config = dict(
    num_attention_heads=3,
    head_dim=64,
    norm_place='pre',
    rope_theta=10000.0,
    init_std_o=0.0,
    learning_rate=0.00711,
    max_grad_norm=1.0,
    warmup_steps=200,
    doc_mask=True,
)
Each number is 128 + 24 x the weight over its row's rms, rounded and kept within 0 to 255. Layers, rows and columns count from 0. The size above them is the row's rms in percent of the matrix's.

# layer 2 MLP gate, 512x192, rms 0.0968, rows 344-407, columns 96-143
size [ 94 109 105 101  90 108  99  86 106  90 108 101 103 100  92  93 107  97  93  89  86 107  86 101 102  95  90 106  97  92 118 115  94  95  97  84  99  93  94  83  90 104 112  84 112 103  87  89 101  89  92  89 102  89 111 102 106 103 107 104  68  94 106  98]
[[104 116 167 101 149 134  80 136 145 161 137 116 130 149 100 156  87 111 143 117 129 114 119 114 147 116  87 112 160 122 121 124 181 146 126 148 148 133 118 108 101 133 129 141 145 161 106  99]
 [145 133 139 135  81 115 126 131 117 116 155 118 164 113 119 133 125 138 166 132 140 134 114 134  87 143 145 145 130 108 142 132 129 119 150 178 177 117 169 115 106 153  95 167 123 145 133  65]
 [136 135 135  87 105 110 148 120 141 112 105 116 105 121 138  98 107 180 148 179 126 139 132 136 110 135 157 125 117 134 120 126 133 134 126 130 140 128  85 141 103 105 130 184 105  71 119 170]
 [142 132 125  84 133 134 154 144 153 147 104 139 114 127 143 123 141 101 109 128 158 153 107 157 114 135 188 186 145 143 149  91  88 121  97 102 139 150 106 124 137 104 153 120 137 124 108  87]
 [124 124  50 159 110 166 146 135 133 147  98 159 114 121 126  95 138  92 144 111 132 130 123 124 104 115 122 113 129  86 119 117 128 164 136 168 127 144 126 104  89 152 129 101 180 135 102 165]
 [131 168 135 153 122 150 107 117 112 110 134 176 132 137  79 184 126  71 163 123 132 142  78 114  91 172 146 146 138 132 133 114 173 123 113 163 107 151 125 131 108 114 104 153 130 137 115 120]
 [160 136 162 155 112 137  68 154 124 157 137 150 127 115 143 114 129 122 167 116 130 140 121 104 109 130 151 132 101 129 177 150 182 124 155 121 138 174  79 124 103 131 139  99 119 138 126 115]
 [154 122 161 126 124 136 151 107 144 131 140 155 157 121 125 117 114  86 134 131 116 157 163 129  97 146  84 145  91 115 102 129 125 151 136 167 115 153 132 120 167 140 183 162 133 103 134 103]
 [150 134 120 141  78 152 101 149 163 105 158 101  99 101 179 170 152 105 179 116 149 114 138 137 117 141 176 117 150 123 142 142  98  94  97 124 117 104 121 172 158 126 103 137  79 130 136 115]
 [169 127 123  91 134  90 117 166 127  92 124 134 152 100 129 148 148 124 201 136 176 122 125 175 138  99 103  80 141 103 111 127 131 116 139 132 108 148 136  95 153 141  98 123 140 184  87 161]
 [145 144 123 131 182  92 160 111 189 117 155 110 144 163 174 146 130 137 131 146 125 124 109 111 136 104 125 114 118 150 121 126 146 132 124  86  49 135 139 159 134 173  77 158 165 107 118 162]
 [109 142 186 121 119  67 127 160  89  95 130 179 101 123 118 114 163 143 159 105 119 121 145 138 124  85  75  89 136 132 135  77 117 115 110 136 169 137 163 121 151 168 138  99 147 103 109 127]
 [162 141 148 127 155 116 145 144  98 117 148 160 111 101 111 119 102 115 135 122 123 156 147 137 140 118 171 130 115 154 155 108 126  90 103 125 106 109 117 122 125 116 129 102 154 128 165 179]
 [120 143  94 128 141 149 127 110  98 150 122 154 131 158  84 124 113 127 157 129 105 172 134 162 153 160 138 151 111 143  95  57 157 137  89 127 114 120 128  59 104 147 122 110 109 126 120 112]
 [128 136 105 142  53 158 155 157 153 104 115 134  90 163 140 133 142 139 138 145 176 152 109 142 132 146 174 140 115 121 144 153 169 141 110 115 153 134 139 122  90 165 129  90 137 150 116 144]
 [141 139  75 120 169 156 136 112 185 119 166 125 104 147 184 121 121  80 119 133 108  84 155 120 210 118 116 124 157 118 102 136 123  89  83 113 164 111 173 128 162 135  88  76 136 142 129 143]
 [111 198 123 161 152 128 154 116 115  95 138 141 116 155 138  88 158 109  93 110 155 128 115 127 106 147 146 155 143 138 146 132 103 137 128 135 120 107 119 166 149  96 144 113 158 103 122 115]
 [114  85 114 114 100 113 171  79 139 118 143 165 117 151 114 130 152 159 165 169 153 109 124 134  79 111 107 115 126 134 119 112 170 168 140 164 157 111 138 162 159 121 156 128 165 158 146 118]
 [117 124 148 125 143 144 127 160 141  93 137 162 138  98 112  72  66 127 142 106  96 137 155 105 136 163  94 111 134 109  90 138 179 113 122 159 127 123 113 125 137  95 144 163 127 109 115 131]
 [136 138 142 116 116 135 157 123 178 128 108 153 132 103 128 153 133 176 120 154  83 174 140 104 161 116 152 102 109 108 142 102 128 128 128 140  93 154 103 117 141 163 128  85 129  98 130 134]
 [149 107 108  95 105 127 147 156 126 127 112 100  97 122 126 104 143 188 124 127 105 126 145 189 134  81 121 115 149 142 120 104 107 133 118  75 157 134 141 121 114 104 124 132 140 115 139 138]
 [ 76 156 157 132  97 129  93 150 117 150 132 164 122 104 140 127 138 128 120 146 124 145 139 123 121 110 144 122 122 133 128 148 158 151 108 181 164 104  99 126 145 130 142  85 189 136 162 102]
 [107 164 146 100 132 176 115 133 146 148  94  97 122 160  94  87 148 145  82 124 176 131  68 133 164 107 110 124 155 141  93 160 132 159 103 129  90 118 118 135  63 162 144 122 142 136 155 168]
 [166 108 159 117 129 161  94 127 112 127 143 112 100  84 140 135 133 120 146 132 128 105 135 116 143 109 176 107 149 106 205 105 142 144 122 164 147 154 108 100 131  91 161 137 148 108 106 128]
 [146 127  84 121 140 135 102 109 151 162 120 134  96 132 127 168 131 112 120 171 139 103 103 105 110 133 127 122 160 113 143 115 151 122 108 136 135 142 121 156  96 148 127 103 164  95 187 124]
 [114 128 113 138 144 150 138 116  87 113 109 153 125 120 131 119 115 142 136 147 111 101 117 130 139 104 167 127 148 160 157 118 102 137 129 147 146 143 153 133 111  97 145 168 139 107 132 142]
 [ 92 128 152  92 134 106 117 147  66  80 102  90 150 141 109 117 120 142 108 109 133 121 127 127 116 116 144 131 152  67 132 133 136 151 120 133 154 155  61 118 102 103 148 134 134 159 122 130]
 [114 148 123 156  89 121 111 102 147 103 110 130  93 161 139 109 184 143 111 147 118 132 115 132 138 131  77 143 116 118 129 102 155  95 165 160  93 135  90 141 115 140 121 115 166 110 141  99]
 [123 105 111 136 117 163 144 117 117 146 119 145 148 117 143 129 194 119 124 118 141 155 111 116 124 118  90 103  65 109 132  91 116 134  95  79 131 143 118 145 112 140 137 135 117 123 140  89]
 [111 104 131 116 123 129 106 149  71 162 159 156 136 121 163 162 122  94  73  97 132  99 110 187 141 125 146  76 122 113 124 136 139 123 145 145 177 113 118 111 114 164 129 156 112 167 120 166]
 [ 99 150 126 159 112 116  99 112  95 136  99 114 131 113 130 119 156 170 137  96 130 171 128 144 137 162 151 105 161 109 182 106 152 114 156 144 153 164 105 137 122 161 137 123 186 129 102 150]
 [ 81 118 117 145 102 108  84 165 109 161 124 128  85 125 159 121 125 126 130 153  96 142 147 122 112 152 117 121 145 180 119 121 132 157 123 151 104 167 125 168 159 110  90 104 120 127 129  90]
 [107 139 109 102  99 149 161  91 126 170 112 147 153 123 129 136 140 118 122 128 130 144 146 120 125 158 138 132 133 121 126 154 117 177  79 112  76 119 136 141 159 127 142 115 180  98 143 175]
 [122 138 136 185 134 134 119  90 112 118  81 128 105 118 134  81 153 164 148  67  96 171 115 119  91 116 123 106 149 138 164  99 123 118 112 135 138 114 140 105 162 134 111 150 124 119 128 152]
 [143  95 154 153  97 105 108 104 131 123 134 149 105 126 122 133 103 113 156 121  90 146 151 108 110 132 111  74 126 137 102  98 172 157 121 190  94 133 130  78 146 163  95 142 130 114 197 138]
 [ 96 159 153 141 104 149 109 142 133 145 109 111 155 139 126 135 107 139 152 152 104 153 144 111 118 138 157 109 142  75 127  61 108 126 104 146 110 143 134  82 104 141 145 152 110 148 128 175]
 [127 153 119 122 107 122 100  99 107 143 143 125 102 131 117  65 113 135 114 109 118 140 101 116  98 128  83 129 185 134 157 133 152 131 132  95 128 163 102 162 138 137 119 128 102 122 102 142]
 [ 98 150 178 104 178 142  99  89 136 132 108 123 130 143 128 119 144 104 142 132 127 127 131 181 127 117 132 137 133 136 133 179 135 109 147 131 163 168 124 123 137 129 135 144 128 177 109 123]
 [146 157 144 130 165 145  95  96 134 103 108 173 133 118 105 107 137 163  92 150 115  76 127 119 139 125 136 149 133 133 121 130 164 135 130 154 108 115 149 147 105 116 101 168 111 126 120 104]
 [130 169  85 166 107 123 130 128 128 159 125 144  77 106 129 122 131 113 156 136 128 125 146 128 127 145 129 128 108 127 134 115 143  96 101 134 158 113 154 127 131 147 119 151  83 142 123 117]
 [140 122 162 148 127 106 138 110 111 112 153 132 116 102 143 146 119  95 124 115 119 136 128 137 100 170 115 132 102 121 151 130 109 139 141 133 137 114 109 157  89 121 157 106 120  63 104  49]
 [152 137 141  82 137 124  84 160 142 106 162 143 106 148 124  93 118 171 134 120 108 100 182 166 157 142 133 136 124 123 149  99 101 114 126 142 132 127 137 128 120 138 132 191 151 110 138 147]
 [130 141 145 113 129 121 147  95 121 133 106 151 112 143 174  67 134 150 102 145 140 137 105 158  93 126 141 154 119 171 113 142 149 134 102 157 150 185 126 184 149  71 156 154 135 150 141 128]
 [110 113 137 120 122 149 203 100 120  96 135 141 144  69  95 147 150  97 123 134 163 103 125 142 122 147 148 128 122 108 115 150 103  89 171 115 127 140 120 118 123 155 111 113 146 149 160 135]
 [153  97 115 158 164 102  93 126 113  99 145 198 132 120 102 101 165 128  85 122 145 123  83 129 176 130 132 145 101 129  81 124 121 119 150 109 149 144 133 165 134 129 101 152 130 124 130 113]
 [134 106 152 139 135 144 110 121 126 109 124 120 123  90 146 132 138 144  95 117 168 126 123 162  86  87 143 129 155 149  96 142 138 117 121 114 149 134 178 158 125 115 122 136  72 153 167 120]
 [106  98  94  82 142 117 124 140 189  77 171 132 122 113 152 130 146 144 136 113 125 132 133 109  74 137 158 106 125 107 135  94 163 127 151 133 135 131 181 129 159 123 161  88 126 118 150 133]
 [165 117 152 109 107  97 137  61 141 146 114 117 123 140 119 140 114 136 167 150 129 198 167 136 132 123 149 109 115 127 102 133 123 119 129 157 154 145 131 127 136 146 169 133 114 162  97 139]
 [ 87 168 134 109 163 161 115 123 177  85 134 169  82 131 149 139 101 121 148 177 146 120 120  79  98 155  85 146 110 103 152 109 135 150 139 136 140 102 127  85 143 119  77 100 104 116  95 140]
 [121 118 149 101 139 148  77 167 108 108 141 122 140 118 145 136 160 111 135  86 149 114 132 119 110 111 155 119 121 143 145 132 150 173 111 132 161 158 116 101 155 105 137 118 157  80 118 113]
 [104  99 107 135  94 150 165 120 165 140 129 144 149 141 103 129 120 148 117 133 120 115 113 120 161 127 136 111 139 106 116 134 101 125  88  81 135 100 161 171 153 162 125 151 119 151 114  93]
 [126 145  99 105  79 119 133 103 162 152 115 104 131 145 154 124 117 155 129 148 101 106 142 100 143 113 123 112  90  96 117 136 123  83 136 138 123 120 121 159  94 110 124 154 194 131 154 120]
 [ 86 119 147 102 115 121 125 105 154 114 143 162 107 138 101 125 142 113 122 134 120 129 108 122 136 111 124  87 120 155 169 111 121 114 110 127 127 108 101 121 135 129 121 159 145 142 152 114]
 [112 158 115 123 120 120 134 107 105 132 173 166 132 132 181 151 106 115  99 159 129 166 156 151 115 149 163 100 122 123 137 107  87 105 112 132 118 118 126 148  98  72 142 143 128 125  99 137]
 [ 98  85 139 151 143 117 103  80  81 136 160 130 115 134 127 136  92 114  98 132 123 117 136 127  79 141 118 107 153 132 119 116 108 121 161 112 116  85 156 130 117 114 112 132 150 151 114 149]
 [143 131 146 114 126 123  83 127 127 132 183 130 123  91 116 111 153 128  97 140 127 107 155 119 113 112 155 141 124 127 134 169 119 128  89 141 113 162 119 111 130 139 175 140 110 117 167  89]
 [135 125 101 163 136 101 112 101 195 150 125 142 166 105 148 130  98 156 129 175  95 140 117 130 142 140 155  98 136 122 128  98 118 141 127 134 158 130 117 105  99 139 198 139 109 121 131 143]
 [164 125 113 143 151 169 126  86 143 171 143 134 129 145 154 123 161 159 101 172  87 129 155 113 125 107 148  95 121 119 119 120 127 161 118  85 124 141 109 118  98 140 162 128 124 147 130 158]
 [125  98 150 163 138 115  94  93 136 145 147 155  70 104 136 117 146 113 109 145 132 122 126 142 101 111 148 158 139  77  99 127 127  91 133 129 164 137 128 122 104 117 121 164 149 110 152 121]
 [135 103 142 100 113 138 103 110 141 146 118 109 142 111 177  85 102 145 120 135 107 141 156 130 109 129 134 178 171 149 115  93 139 144 143 171 145 170 120 111  84 129 132  55 111 140  97 100]
 [143 129 182 107 140 121 156 136 125 103 159  91 134 133 117 113 146 171 100 135 158 130  62 136 125 163 133 103 114 148 123 126 115 114  95 117 102 102 109 140 140 122 132 152 127 112  93 124]
 [115 168 123 132 169 143 124 121 142 128 149 156 123 160 136 145 128  94 166 165 141 108 143  82 112 139 176 115 125 122 111 117 130  95 110 150 108 170 130 154 104 147 141 161 112 118 104  95]
 [162 110 129 112 142 100 129 132 116 158 137 115 134 167 140 164 130 154 129 145 153 181 118 112  79 123 107 138  97 127 114 119 116 104 111  80 125 150 104 160 160 124 136 133 101 120 115 131]
 [127 115 139 111 207 134 138 152 115 145 117 144 139 141 143 104 121 101 111 139 124 184  92 109 125 109 143 119 104 103 119 131  95  78 122 106 113 136 112 127 203 131 123 123 168 123 128 136]]